python train.py --positions="rope" --tie_word_embeddings=false --init_std_up=0.0361 --beta1=0.95 --decay_fraction=1.0 --dataset="wikipedia_en"
Each number is 500 + 40 x the weight over its row's rms, rounded and kept within 0 to 999. Layers, rows and columns count from 0. Numbers have three digits each. The size before them is the row's rms in percent of the matrix's.

# layer 5 MLP gate, 640x160, rms 0.109, rows 35-207, columns 80-159
097:505482522505499491539523543530568514516516485538494432517571546553488509527513461487515532504442490507602475541546462443508556539526508505553510517547499540495499487513475532531470458527571517445551546544418528552503539484453520604451478499
098:530578429595520496475531513443511535497433547477472490504420552528511531507550479558539522531463509497497523505433541491455521512455522440511517481458433541518452501501464507530466481461505491455462505487484466556455533451494443536520493417
099:453511525486521484537561458473495479490518455542472528445578486531489429509538511565464440508538481534431466504561510543487454503526467513526544501543548510421523478496422405534501491537551524571495588523483453565532522562528457461460501445
090:435489547464476478503559493536539483465570487575482454462493519498464464483460449491496535605459479496527580508560526433495503460371535470503466509498488468434557487513409571470530492532465467545487486504539517458515477486556434529511494480
102:539567399533518539490449515537581399567540520594517502521538500552482495477446525527521532505517518488553435465476524529505460491508494389514543520569462493500532517511480508555468502500486481473451515560479421438464429576474474532553543473
092:526483458549545457440563476505503486492578476566565479502479467496485461432511489520472490487542482563558456509483607529566504530458492491560447484551473536481450436525540458574495428457507495463463499474510476506515499483541544519479547518
095:471520510522515490495493508529433571498468445433505519553505490485527457466456464478512557427510508565499520449458456464580460595474521434435498470494556522532488574524568498485565557466497478456495454496446485445478504521531526551429539512
107:562469435550479547487413486463506484459542489441474499476494485493524467495536573450570479474475452487393483511416530509478474475455488499446527550514456519516457543516516445500524468490538457488545435512481478448533452521575512569477541460
105:498474579494445439491508481495448477473531519536470465538515537439496487490511503500503531462626487584501495511500567494481514419461507508467569473491474477513488504416520480525561541525463465480521476522401492528445488491516511495508498564
095:514512548495494360523527446533471424514478529490484534507517498513419468468493433520473542525554468495450553552466519486588509541446485555511498471488513485523489536451535484499495557457521459550521569523533533514445462463473534534454526508
098:553474532478560478520499556564596518480485499521547503545553462449464487523473519526436528518503524478576528502480425521496493455486495438529399535541409467494485538466498498490408475587544515485481511486476476497481534477565416552513400533
094:482505524544469542533443446477504508498475514493410524406542526454498441551487394518519507423489461511514506481552423483497473492539448492493460509527435489450521478539564462502450508466451516451492494455454503472535552500426506519418512557
102:469478538564537476477541531516415476563474539537474469475454478464510557538490581425495540528514546437477477500547459511521604463473502477468528473493566512487496494532510453513560473530500420527510478533471450487444404488486409493532585559
101:578550538468496506409505511458509509457446468529494485505521429571556501549515503517556532516527529515482641490467484533490518432479531508455509536476422486491501487459529536490562485495482474521493549509496438497551514491499588527509510520
099:493473566581504522484483576536546528482509456544439488466483531467492533475504515534473502532568538525632500453475468536491452455507518486495480462488515506549520509538525529532525498483518401459466470477457460516532482455425565472577484502
099:483467387488493505506526531452504425510480457454506496496446519539414510498516520422492515518578478533492534513444465473480511487509472504518529520384471498459449460474532498538560465498423497482490503483511524544427493453494458487460493528
104:452511535553480502473539485548482488505478515373532461528584533513474512455459455498476541446438525573407495527510446473527477510490496510504496570477514538516566489523480489515520507494514444538527446512484492534495509533417476532530510443
109:453473468449492489535579429525589485509468479494502462533450522480466525485476530453549562538497438526500484443574446503542515522509546500475421540483500464496525487519528545554501506516550481512484538492501628469484504581518509530489499492
117:570483403537482472502526471504412551507559517543474467534505496538476500577513509517501494501507433576508512517472508491527464540512578578519476496571414517598435509455479463505431536472502527442492475514495452482543439514550481499458469461
104:533528435500599488495529562469455471522544488476489492520496488478450504523491528535524455509512555443465500503524478583500470536508493572410498541522520474451482483410471519556509552432495530529491542527425535520500503600470492512531562476
100:521460424508521458515564561547448539440522501480475487456473515476475394502522555510503486428562488489486454496499561531462423461467455438468507533520443447480482466549451496498515550501445504553548554472462536493487444499434445507526507499
089:452393463523515487492562496515475489500511514509485476542443467495417492541446534456532395587499543541535383504434521528375529481513436521434519483535469488513493514535487530520561486490399433503535496530514417480471493525548492538476472520
099:524466494526444494477462505497527575489548473473464461539481536561532512488555513453528436510521439497479529487512529455519471516549457460521471511538484569575388500432572493478473477476559540505518545461444445444457498506453520577444479513
103:514578415407522515539511561493496471533542538519537537515483501415427447510446506473532527492564454521506464508434426427410500463514548583501464507551489486552446495484504498515568540465443468537568556529510488512461506530465436517531564541
098:584452553490451464566513524466504577449475558447485512529554488458532484510466464490473492525465597530519498530469416495513498543524504505522531514501556467572497573526488453535545453483508471494559496468567490568556441561495530490490487487
100:570495517457494533479528546526471531487538511484536516469389505498549527537463556441455465472502442481477470417463559473537445550491442507495557479471520555409438420416472492506482490478504557584544566493523485437504475520482519536445549489
098:460430507434518498526445534479544531493479501496500585538554505510466535516499519525474458512422433425561482544466479526486508488424434524468573544508543535493524468427505512468473572541471495521513445522508550482464461520453582544547521469
098:475568453447503503475501522479540507512525543504473536534468540449526486558524625524462560431379533550511443462500513503442545481553489450450473490510490530542481526568503565526447425473496519512522454539464494463545500443482505484486491521
100:517517472530516515505526563453497504459514583504468451574527490558498526474592578464479510478531480521459600502488492509517563491521526505489476526588465552489450477538564503455455445556489433514487517440499558491497459463476513519438457569
100:397559517485554507520455470472485454451499526540475501482488552449541478527540541512570478509519417560502487421457516462463533520549513525472540476463525498543560538534509441543479520469524546566456528460487493455538456475540470547450507478
105:531477475468453505541578524517423608501529484475413506558494517501479501537491553552552434502559504474427501497504512552416537495460488478501508497532461512470524511461479539450476464506517554409393488455453558479526519514461601450557492500
101:476480532512501494485475521439577464453429523621455504553530461444501487480539542567525553458520465515513560439504503491499470453449439567436533468533516486454518494475464435523553400484504468520431591446516470397496538479520520522477465491
097:500516515507454563498469530491479541478505521498526431477428438463540434583489544466558502493509501551530583423506526526486495517440474487476544521503535511551441491453517502534434519493473520491462513527503528382469577467496482510504513530
103:475506515494537441472498536464504532550489519463508545549506477483499514477535507440487498500452502547486456478535510427491575450535490482520492514521535532429549424527513501468534523528499549509490531452431493456581480507447516550566579483
099:459500467490418434485564613479474470401508495473491502432471528474495421505437396492477512545472454515548475515553470534523504488476592529498530460454525506474558524588529437489471541507538476530499408512521466528535451549504474533511533464
105:472495488422496508450533499462479563542541528469503510489492483532440447540531536533500535450489449539530502455487493478516439542499580437515505486462549516528561466548500542576521460472556544511553466456446429438505507546532472475535516444
108:449559529505487500551437537517483467504559500468441503446479482500577499459526460536553587450558501476508472458552558512529549537489489479430553501499520517541507446519513582603402454496461587463525469466538536412528490534491487510515484585
105:497430465484563541514547478487455554488395478506469512486533489507488556490490472484527520462541530510497456484429545453526488452525477536467552579499482478577491401552538487502503607528440471546534479470528520414489485499508476492553538510
104:554548518560444493496523539469497556506482509554557566489514442511511462540526561529491491512521459592469495476551577497522507538540469492530521555464508489478488392472432512528548530499501521429518554509502503565517449463466489565471534530
096:555557593506478491523492447464473515515484514483456520521554470444439517511505471530534453472537489537519557488533521484487524518466518458456444463531428450466476504427480523475488469530533473488527493472552503529543534532524520531514573504
099:553538454496561502549511526523564447514603444559483470450518490513473410494497511544535529547563486480518490442435504527546492524540465480523466465584524541503529508476539515448422455551515548482479540563538514535511514596401389531472525485
097:542475520538557534564417555402422480572500523536499557443550462490560551532545529502560508457440432529526470461506568512498433564500463468520500478477447476546541509502510487536475488461548486537459464454578439448399471499511522554528536527
094:576428517584412532511531550523533506490506500380480453449508540530529435495505515514473502467494452537517488571547559523540516481449515533482508508550537520499526520525502430489510403545412544525506524440554506480520523489478484539449517532
104:463465466521469485553498537510537563487447491495503455493538531388552484504524474462522488507487442490514452551432542519497444567482465510480501445543450504531510478469496482535465522493495505555504522467460554560568480426451440529517447526
093:488463516566527465458525547487490478530474514528486523499479476573488547530540496533519495478511501516477484548461484569503447491531477567507579570447501439473506523509467464537486529532498478556505552526518546447488509450533536517424447431
101:493507503464521545567446444525535438440483526515495540458539408451490461465517483472499518454533469557482531532482566467480547412537583474454502528460545499568589542494477479506516518505464394479550524504556570485572553453488528544524451517
098:562533502454461492544528416578481537509539523538521464454493498496384503510503471544589475471464552478556433475528567535464517523491526565476495531519521488481512522471503525483525517463456451428464535486489494474480525456552531613525482511
102:561521494456499481522452429459488445486424541550447489460607420470519572505514428511467460479514524495488524474464502507471481579549499472572537486583550524476469513497552508500550549480536443510469534503481511414510582449528529549506484441
106:533461554476557456558527544466515499532555482440551492491503523532529521483521479529526447537568469500543502574519556511587427467497482549556467504461440490518488507553450535508534572482507442447522539484462547535553452388445445496468519481
099:499519529544544579528431482521467475492523566392470528492522524520467435428494543561537459470526428485508537508509465456471459536516446476479495490486456580505500485561528477498550503427515553478502493543567524449574482466567503503579503505
101:491483489449528467545502503512607483580480543441501520474560522507538514545516539477487509574504444428479429503535494492523488561528496469541521527486496512431504527474509503530461553492516510411499533535497471528604491483458423520579498444
103:494565501540478564579552434473526554505525524443488523511477471566478551504495608499491514480585480576473468514539493509517478564503519462565558509482500564512470496475506487470453539530492546484472483432545400548484501487510527480550500553
095:483442431480517466477501452605525523516438444556434509514520561503540472526534517511419470485499504517492484519489510525482495483508486516522474475444454501469610457488456483411464513504543548436496470485477446482577488487510494472520546568
094:530501461551494521450438477552558530536559495529620482490463439451529455493497506485590469511543438544502501514446513458477572498460560430447513384545483489539482483475542542507453442478491529492437479515512541511491524543490494482516573563
101:486522522494494456498457582519473540449564458472414475465490470479502535504557553478521534526471463493463656534576526463427487474542552460444505552498499480479493490559452457507484483482505499477478492460544408458565535462503470523551520547
098:478474437495453438483491537456466505562538515491521549498500431537535466441453519477486526495428527476504471541518512485539464563487512442525488537544453482555504487502546457458512553475530412592526517521449498444511465548475447449609526467
095:546505471460458523505501483459531475448572421502479479469428506499523447526547471498494567620461464524505441466528400560539497469557514476549564522566498461517547457534488490623527539526485456570499475524513514569493469487480504492497509532
099:468499406601508476484445597536547492463498501486468479473507515518538500525487541521478539438488483515427474496455511584436448557522520531585429534527465430540503528493521488476545538494485592455444509415430450502543480484489502455504460517
097:522536482484522530522515474451509530577517537484529512508522479493564531435544485512515532621455495512487455512513490549540467491529584497454555583470438487471440447488478544530544524505554494477455498510495520531578516608485539535529527472
100:462488457513452491480429561487535508426514458462482565466502486461410442464452460465465474454569504506466482459479414510566481492483491494500480500446493558492491499467533451526484479508480462477484423426509543479519488549449520526547483486
110:507463523486511473427463535582516510538515572465473460487492554488452504475530511476512495521479512431499529586524473478490513569413517567513497431402519543486424505536529534512582432503562525536463488482523554536535511468507471488591534495
097:516522509458437418515460584491532500557499568476438481511482466433457517450478545468485514467508475591551507499504491538535526406485545429417479484522463500502539480507526520492455508424440400430454536556499459416471525553565497434548466512
100:536534485515440480520501514496505504460539494488604480492478537459452539557493510527516500520572452484504483511517435498559522517483551426531509491463562521576485526493503569473630476455559574413519497570529455516481528540498565500429512437
097:578539522432469436457473531477463500505527503528468554500557487443493489498533423478388502424498482529461527485487429538486381532509466462481575496498473472530447486425522586519514487544467535581463556491466510539430443503566481551450483502
095:515585527531469514463451484583480466514545519456493533436522547567481524475526502551494504499504512523471489531506506513495461508494524602538515508546523494526483521467479547491460540415538510500464508405453451501580478495468472546545439525
101:605503521434541475503538469527396578500540488439475521477463525536539452542575458509510541540465509523517548573500547501499488499519474499526493515429530497506481481478525503468530529451509584433497496453542525470513503424455528457605431480
105:495454505512579488504536528549462475510520514430548519523480484464517539531539546520515556501509488432415542522491473449521523522569525522499489540579471501468544421494519541454514434454484553444481562450480515520560533428487564554588518514
099:519518476463428515464523515513471565562546463512498468511457475501443551496494496453551562518537545522509488484501450549531534413469516549453474483582496493492550441488466518449567499506509462485523495543559503478505464475550430540475379478
106:525491507436553519496538452505457442538458534489476477547451513451468496546531504533492565460564493454498528460570521496535542557519480453508486551470501463449509516433582539563467496462523537537571454465506557518504535475560511571506472471
101:479498466451435539518562490583500477518507410511531518464504493537523525541461563581505498459520427484536542516567569492459460561524519492471512485486498482485503447547506470565485504489477483558424474424547478435523506543459537464531508462
096:490564543471485486483501571519490602546475512499463593548522558529484521554528515572451440519483563458532575518513497462509482435521415497419418397490500546573541539457454501447539535482486546525464557540477520508540491525520516550548508489
107:487504449541467515532470556519475496527524461549469493434530530497494448461525509509496472539482483589530512463468537505499499475562528525483453440554480566418572459414505480477451578508597532461527517462537616494501582532495448557537473494
103:504528428463446485451500500509554475500483537488413561502480485497439581500484481518449457525502584445511516541462496564580537468522537442498522475502489524576500465561494507497552497565553568500505524547525532534553538550502488547542429471
100:488510518520501469569520542533521531514426462454484494431457465476553563589556539542449474486494485448467542464452503462509581460489550561528509513446533519518562502519519507508480508565500489566438517460440518509524548446524580516555522476
109:501490504495514506473498453532538542524494453506402512551492480483514486520576518546444455560533490548500527526472554500565500522529510585531470559486418467532511492465421513484518448480435499537469608467538627471465493500480464508470453552
099:475541393499550506517493494562460480557463538526425493477483501482543512508523467452399505439496529520527478484488403446436517518511485449490517515517454560530542509452499455466514577501443510497577485543523402538527479455498497509440577554
092:544480480468457499553554506524507560464512454605498568551483531460497506563506478480523462504502499480497471586460491443507479495460490495407597490523528461544503528562459469503463446458547504553481467533558590520478474565480456495595520523
092:481479493562458534511559379550507541465528531410462409504569520514501527488515552503541472533453476547458524538511455437472448510477492514485508484562487504522485520573452487512501499507490457451606475456534399494492447475439480510479519543
102:522478480474461478438458501508521450516495548508459491530401525506417475527499526485586486551539517542464484453512499466558555400526511553476406536559486479543463440479543482519532568529531543500496472528540444500517497529523440452446472479
107:530499583467470503488447461498526469529507547529490454509486454499520485569453436520491451510505488468559454587540457489460521479455526499481525513573503487527568518471526545491498626509544548556501463569530534462445493490533507498474473530
110:496496442499517549519556464503413505482446503477499483501472454550474565530421591459472484561513503464442483420462509443545463481504448439540501467500541547502446506519459528451539480432478523495460477466561568483574572499453585539536511549
093:494535533475462499511485506532546535526591466467537502457434491551451446520470487548492491505523526514524454531456460566452478517604463516490486503416562529557417500521452478549556469506484393533491500577567438507485527471494534510541495564
101:508532536527506481454494484493533491505466505505471499578499573533544562522448425518486517561498476520524477441514520458489462479549535432440520436503493491465490422442548508508528525515526512538533557482485582479536446566443531551536503494
097:554486573583503473479496464528426489482511462476435533571425442542445485525475491503409497595523496502501476484480561531479402466446474550444548563425465541510504481501502484534512535464470499517541485553498499540497397493575476491488491545
103:444466518516542562523511506470459538485465578523508507567520446465483535527581511540468545481540490561469494491463418496549540551501513524480467479486478517552542517537469515492454497425521483543533548489478472493517525545545504485466558520
103:483482459461520472424506502508535504554509549511537544507453524519483554478545504516440468564461455479575537458525484501482447436471386490521456475496521553500476510514506509509554465517541595520476522485566509486467469510471430557529511448
101:544546494513524529424597575537505498529538442502475438482467538436471435560411467467540549486522429513451452498500479459508519561510450471513476546472510478497560441443435481486512550513465468486452470463551468558465490540506508477512444554
106:473471535569500483530612542535513542523493522479478431477483553552469448489457451453533463529539509512570468521540444537468468528505513498495426534542486518500449597570533455596497513425527507480483502470524468519502513485525507525465516498
098:559461482520552503452528490499528518471473519519480485518514478518539494546480481538529486479487574458524484421540571499522496542454530537621510450512459601537450489484523518530492483530506451494509505503516470522532456527503568555493485508
099:409556497531550586548525459492536506542521505450522509492505425578460581504492460452449482478533483485524523466587413490503512492536510489503567452567445534470467481466520508450545531521506453544606464470441488484465506496422484461529544552
098:532495477557457485537413592514557503577506459485553450560513490503516522443534448491584498491431484468421488491520440568504496463476516476479471466447493543533538574514467532485538442477558530558640488513482464477526411506513462542485515494
093:523468497428535486487538494508516542487552547502509519500458554551492516554509482502530515397538473518461451525523496571527471544553497462503507449470480455560467578478488503482458492461554486541473508468519492511491510501553465496486516515
098:495506517457474562519501536529551501525466533497536495566531606543628493552480504475451401498517504508565461473475608530410509483485516444483507557520428548473513464457462464426522527475505512556493442449509459477450464457439491489512547537
107:535542448422463508467448477552480504520495504546536491477478474451478532492480476564485449491552460557470470510504480471546550522500423556540503474464503535489504572530434500635480492477483460537473472526552496507505439494552546460470401513
100:493509459453521467476523515424495559459432475506455521483540594470496509517519520513461535510526506581436511512515426481512443545458508526524467469456435478571485562467500598490485508457557454475513393466554504588521503439509517534486484490
099:439498463520549474536527535476457498477507473542521549549492491535568497475405551553484508498500513490513580455522512482475499534415491478540546451466468538544459503522511505460514425523566427513489495590546477481493492482458483485516483597
108:579511552467422583504479501484489476510488501475481508587511507464498451617529536441453457455477522532514482413488442449473521469526463508448472478570472555522524488512515490493552478570523467453474453489449565513547533448445508497466543513
104:467495543530555531462494529514436542429487517483509572551566559433513394511554532558453443521548525571478654542500566486520406559550568495533490441528453488533506482483480479535491524469541536557503527547511480483470542522514471509502478558
109:488522522459524463493512443502554520518505540546523467496490578506567545516515525456461444524496451452503499497504503454469562563477536523590500544510514549537484478483486508523562459479577462456497529535484480485531494522494451509483546520
102:561530419515532504481483545523517534574549540562505516506472487491420492571445546497447561500544448546515510536508465460525521527490495421466490549481565480604529513504513501529436525500491556447462534471553504420470502560511545491548488506
104:502547491447470551510474487478499492460529499532506543454489475574557452539565527585495488449495484546452467426538480512534503493531455523572539495576506483504439471487505437510522495454468427508526509534422550536603530464462526528473511513
100:514473438539524491515505535509514502477544415564501475463553469507511543546541558513536429491556475403495552574449520561428475568478533577475536517485496526488425533514478479451483427497466444433426503464484452534461491558540537498476493490
099:537565487448476473554534477516445458506554498524478510526605510430509534557490490465543428493580517436514529459517507458594465567479479529396521537439501476485479545460507533407457494502542517506495512544535469488480467516492528477459540498
100:511507474557516531553383452553552479480494448489492493424497446424462567497552539488531500427544436544503479523542524494518508485502472514438501527484491501462559508486529499525493486464449502472534560538466486457549550498475391543498544520
095:449555543516577342452540512508506466540487471512508455486498462486542533455492533505509508580485490544518482422462569473534553492506518465490519463469449527447486536510439482549488425463490492515495481480501466492568482560520491501595489608
100:424480464451470469496526460564545555489433521512423510492477504431532490500427527545447503505494504518468486502553509543526462443528511497510417491527512466507658470471469459518511496499539495552522509472469548465430522479501605489504499488
099:468518524484487504447508500542496501450513517506428463501466516430465524542482536536555510511495513513489549430451523495431466456521514453423506494503521493460513611475554435612426495509561508544501544539529482456505512510535515492440493522
101:445523521502519485442555557504466546493468497496494542534470520511404479479501462553461518501484525553524474557488470585488504495391535504424548501456557519449465500507457471574445458522527496505572449532528437607527548498531620530562477468
104:520464497485554464497532522582525542523512450509527421494491504500501416529456506501500475538547460505384530521525507548503436541475526408473582555477510433566479540517531546486554508518495537507540461525479552519448468455474473542480527472
102:578526500576502514454513576505500529578457560546462509477451502494496504529454476448525483547479482497548532507500597379477512542501469535473544466575464487511482482497460514562525445506582514512471503525522580562486507482561520540504439576
098:483555467548516403518470469418484478469499442490521520440630477451575478515474531485498548481443475467542568457548500523559447489525452550523408533545496526506607483496525541495464431504493520543546569482505503444492463475530458560508525493
097:473507594528437416523482485433546498464454550442524467489525532534426521513506499506592457548501542485490559609515461454534468448521502495456442401518509480495506510478477523525502452526530513470500484517506521534524451412524536518441561536
096:514539454523413524508570591488455469462484424535488521459482504612509559556447499512519504535580567518431484479540474412493467510495493501503518480511533491458426530477509509513553509485486456560521512528484529485526544507506464462558481544
099:567590498482503562492506464530500472514468436533482500533483518549518533583528541497494515496525473546504484560567508465484468483471502555596513499462449493449471506548399465506459499489562442449485509492456508475551494448478499507453446513
098:484524425452439595504493494494493494561500488455496445525487474436481526533526604523416535472530465491508545539447516528430461462523499486496498452501500454465516470521549471493550500522527498446551476532467502472484480505488489495571467460
098:438428468514496483538596478480526566459553505465497494511518507449441498435459487510604494515501495495488457471486510522542554526540493511490448483548519505524491528462479431458409420520531559530495505555433430456580531516569539513511493537
097:494513441543510550430465432464519529531518425508521456415435535433563498475534526463534473502459476566555473557501499529501444482443535538495490473470528504473490520574547508545466443510528427461425533496417514468523576355503545483520550455
095:501519545539508532504623538485512509528449445573487525525492573497509540538464478504489487472543523491414505481452508475475511547417470535539546539438434470514484428482472560496456550482569465441517367557432500477526511522502543468553522473
099:536572608574464433526493446555450493457508520469525507526513462473521483537459546507568485489456476539473532598514451505487531478470536552521436520467487509539481443546517453482546537518467469544488474489460570493464488499428439491448514562
099:502476542547556413505416522456441509499466455458483481450574445490477461514525488474499523491466495516517519444434498495554399499579509522570575585579450472495578448527495506455471490497578468598562519468520525490518452508521456568451461485
098:489502544473570482561402534531463456475550497473526490584498483534499546534484537559503405556508528514486517488514454475522431532524454528548476505549550477508475445504518448482455523458574523504435531490483498499513541538530540541505546500
104:497527498510455606529494491454557460590456566498462491558534492556537445493468512510506495543500479532541498534497578471474515574448538508494576466493454597489452536486540502564488500530516499516513441477477557484519487501483483501453464486
101:464530544443495492521447517510500527531450514557431547449467465576508502513488492505529513482426524518526504499551477534536486488510516481537539476480513566468465531554496508549495451497435496509580501516488444586520528546487526498556535474
095:512510465477531508512518511554572477549546527453499526543415472552503469398496457591464467496508496560544464580551545526554511447488431483490509470517562491534525524472563531513422520493471457517484526486446491482474535510515478486534519429
099:504475473521450448530522573515485461497482477432502537538497529426501500501550418455508534400460410501540543461498486434479466417475463537561549516468526553489540508539512473541429518534508522544534466426507529559477506441481598536499543462
096:494472458522475515503461496542464526475436517411553499501520544495531435487524499495432468479496395487520571496526460443533507480457479508521489509448495560539525473516564516491557577575497463412531548508444540517527493513535561555508534515
101:487551531435517485527505477562572484536535497541548472564497477491515505487524493506480572573466464518558439520518510545484529524482485431526507501579533497501543496440495537462489514556489489479482487521522515503437471464486513493500486535
097:487502500478510517493555589504467487479478484455465499462499488458539517534463482542543497494536513447503492469500413527533472481510503523481519581513481597469501421543475480587445522501536495543516470523446473517527505447503517501516428488
094:495457538514484434418434522608522481448515463571539467517489482437476471547484455501480453533543463495505505528503547509451564486481481464508602493455466545526464529487504486466493451488459572530505470554598515436511452507506520449452541501
096:464522516491469444497588491529446584505500502519454462532532478474543503512522471442455529507459455536510434554528492494507513524486501520613514482416430493555476478504461491474571520493492517509508529455498524466451455469484577493495379613
098:532547533490439474572511510466501474482552472523447472420481520509502530487516496495532531449453519452518435471525516482520508534521556483494454458550418460507478397463507478435513489441486462569504465538517520512557381488516435499525524527
105:512500546504460374473507463534528452498440517502459572480502517461446473507473520521543542504515520461504424508470545542499507577538525527511444527406544553511468444459503496529471525523515527525464507521428570504604492495433479564517510615
103:506482451492494462509483508477570470474481507472465535546492485508507542489512490539491468481453501578537535498504451543548479512481522505432519504492416455504492436532524486513481557485468468444492495521507413450467572583429559481532467518
101:495487576468489461528499510474531480518580523466537525502530497512488558513487371435471432477435468488553467524409505511533512475506469483490482549526494519482545510501497544515478524540550477547525509536515488530493477457486525576490482597
092:505523460495500494503545490437482602554490490468481418437478552460545494515519535523514482530481454509460529496481512517434455498441537517539544471491586497497526483516519538543492476475494517519498524469461573483572494562503409561412434480
099:541432524554413515469543506529539578442498539478453523518501440541509534562497548444514467525480402503530512465557515513478515469509480532499433467499472466440506465500484542494506551528474499465515544494505519446547510443473503465462592452
102:536507508512452526402457492544470518519437470552461599531536546509583446496546494560556490540576505527461547523538492509544483451504474444531565520458517484447491567511547479485448509558466489520498526484502531527467449538494552474516559474
102:470474423441578558474461499508422506533535445552552568568527541468589437541448502474529477486470479548516562495487525520547453534461533478465516471560556494503506487520533566526487531522543482530527537538532485536499491526461499527502534526
096:531523532477431470469504568495542471579525480473569477499477529469485511552536529534472507437500532457498449500412423481520462453480465491517548408423546519491502487523483507511563441516453575528480490520427519475438520462518576488445522499
100:395485472441484536586558547523519539447462520470519463561498507524503510488553569520395449484516497500489478498470515502469482516486397485563571562546556517519542472456462521462509497479454401477507525499465483562490508551480471520558489540
101:444514490523508493548511575519600546518517494506498522464538468500534543516530412495566472482487490530570500497516451560524444610447559541459474494513553537505458454538531544493478576507530532496542558485519498516489452474494473560515494448
096:494473518528526466530486549495527524456549448395509477628488506529499473515501525508559372495517434449556449548514531493448573497513467534513481540503453531498497443535488501470503469520475517465444556478529525498485605524473461527499550479
098:492506493474496511449521544487581482468558482547535549550387522506509515471457486531596497514466487507436540508515475539482494471510393463516441530490392477502488540507531555481523551549523522521513483502451445436460562442458517474475543494
099:444443427473517462500461467488477530499413469544494501486501525499467473475495514585397484469597547393517534450527463457512486492495482489536532438473521484530532464573491561494511565510533456498562522563479510456623532484474540540446495537
107:544502504488483557560505516511527463493459477502492480509480501497482550485490508582526506484560438512508480481489463497453498523495467494475556463451448485559477545503522623437503617423500481468475499557460459520540492442617561517492400480
105:475534509529472502459448501503423473577581414488458515382462487508535462505516531488536563517481454556491498474429537499585494536492507510474493511464488488515517460494448529432501471446423473543503463509480549414461451444535470485501511468
098:485478512485532422543471481509458530550426514412455484540474549473435524532521528432560547480534457548501483478469457498569488431515473524473511548459575488483436451525506531485505434491437496468508460483507492517520480435435584469501495532
101:504505461493450441527509538468620430466455519576461595487533455478594472510473503572505482547537449481563555553558480516454556491498491465475484492559432521444519532485463509535485514494540409476505477481429543451565514539536517497476519498
106:475503478490569467490533540493464516509460541539428505506524529590517449507496474543543523484544443494469482553523532483499462506462498537569496477498467480480479494508542516459469482529495493467455471484505472485469494570521467532422522510
101:542529502479617447482569540441594532530532522486406529501550460585514495516458429479511539456448540460479531484498524453546545459485565490487499491516497476607482493559579527478478471494517465454512563522501468465478493549466521460491461532
099:481480542521546495503483545466536451564602488507529431497493448538498507521442450452515565557542516423477566510498502475439530486450526466552440496484521528515528586544492559528540528516611422562448501509568445393481557526543491589507530499
101:478552505474430510522538531500465496523537525546496496468514446466498552462434505500508482563420459469541550509499505480454453500463549536564555498559441492526559471493477531539532601496556473489484438476432482457484588505547581546476472550
102:564497480502537470472511504540514474557559534481435538475490519478574453594540555456464558529482541509419408466484445537553472484450504575494497540418559465491470467486448566528554565518513539536527543472484532492514526514497452528490562513
093:557504485508464579540494490528476459537528486530535546518445478496496505447475449411554429465456540462472521578430530532526530517534459511524561497487505486520476541554506453502527517545544489558515407460490548544486499458569451536497528472
102:474531507497528511467501503549543490493546461478418463530462567487501417528535487510509476515497498488470510459503398531510554524447510554414524554464611464604474513482487588520584528533523487436548555515543529448474444508582519442508442462
106:530549485495490477483511488543507531403539521509473476601542490526516598474512491470518598482481472528556501401550447496473444501510539480534460534557479562542524465472506479524507446492549491507543496477484557516503494450509449528481531434
099:522475459466507553437493404434492511528511493497506568462545479508460451538538505442457446450529468473498479566505593507504508534508461500512524489469480519508512535513552495476490534460562519570416528491439479471483504502603587449505447487
096:540492518578488476458516464483585545464450468533561536449511535492507576476501453461544499437537572520481455511501514557487467525410436477473457474562506484555462455574505502512462563516591447464485530447496509498476506446519496492579478501
098:522561515448525494480548519451575488452483534544500508503539488520487474557523513552449524471463508491497519497562502535462556445488461472432511516412423502535501448446559522428453453524496504454479428441522555479453479506477470493506470456
105:489550486478583516507497500507490521514507507556464495546487511481526513477532467494382488554514462446535561531522518501463459454536378483482559521441609554541502512494439440581427535531571501538465570463521449525421569501442504519506488531
104:506447519479444476455530465489474543472449541572394500540525444533503475460511452516453532471537498527463514526492528428543428554546473503479569517443503527562520584520496516503518544506449533502441529531472506460499487521531558468486516512
103:456470534570512510574561444552520556539481528423448550527483546445419540486466498492460554518471450527497549444437428544545466527503532513490531608575525479478530434471464515513497560475583535461496469474511506383454469507481604524473531447
096:443486571538534500485469505570524482536468499431506519509541465430342493447420442504548507448493519538419515620524513455427514444541458559476487514549501474496480503449484528480491556562535518509484497557542522510484443457456484524499487498
104:424525490556389509511501435547512496508446425472510572494541500413501446531484483562553528531541486526490485466501538523525462514485483486561470497452538525474555491521476463567507517501515556454504509460468481510449463588506499471489541487
101:524512466466476506498481527503469497550538479519520540546410446448510542541408405470454517492596435455477505439530495487529449463587445492468495487468540513516448550494504425491582473480471537518472512519492522530462454475574592488428495507
099:503499465509465510373469549517538525505553527588469535518509454503502505494557497481473506579527543513516591578449509533493544533480494469516497487484533528474445440533498478512459491484516555536426480520488510559520490510532455537543490442
102:539505517601515537459530494522528500508528416542464547473451493552552475456457453524590507514542495518544503572508547495557510520473550450526499566539535495483482531406528524515477497414498515452463505589484485453471496532455474512511531530
091:497518414489474489458497576430547498547468511492482464471505513496515536467473527583500546487505483470541505583434581551554487476454523421506526462526390485504533530563585581473476549492568487494516464522452525520496531564572461540547503517
105:433492496527456596543427503495567527514523423510583472533550465534496475598575454388494512567534480515457430459451539544545470465530561437469479524502467561447496552484535471540544406500480514549551520471495574493621536506439519560431475473
103:478491487491473454523430475533518463490413495567493601528412513437456542495558511516574500520565529508531484520491499518552457484544502496508501543506570485586444491460437442522405510506528483493488455513498520474500529536464435508464471550
102:514480562502477502557464488491485492505488459507504412454537494370511485528488488483541549485474514484538498505507538449565504539510452478523542485468436523466501438514554522500512541469493507541420551501529494558542560511485528501502496473
100:460503540467488547516540553482478486497548495496428539516500479499548521478431510521505533487469518486495480551451521608509464506472421474480447476488478510469481498497478519537511406463465506436542511511560477475484499478537495553523494514
104:455500441498525551528475506541453532554544566550471457486478545492464514538448504588429469523455480470577432507503493486462490497540457494525543510461524509563498504561516520491483479484534445543446434568511469502507520547557465511433508463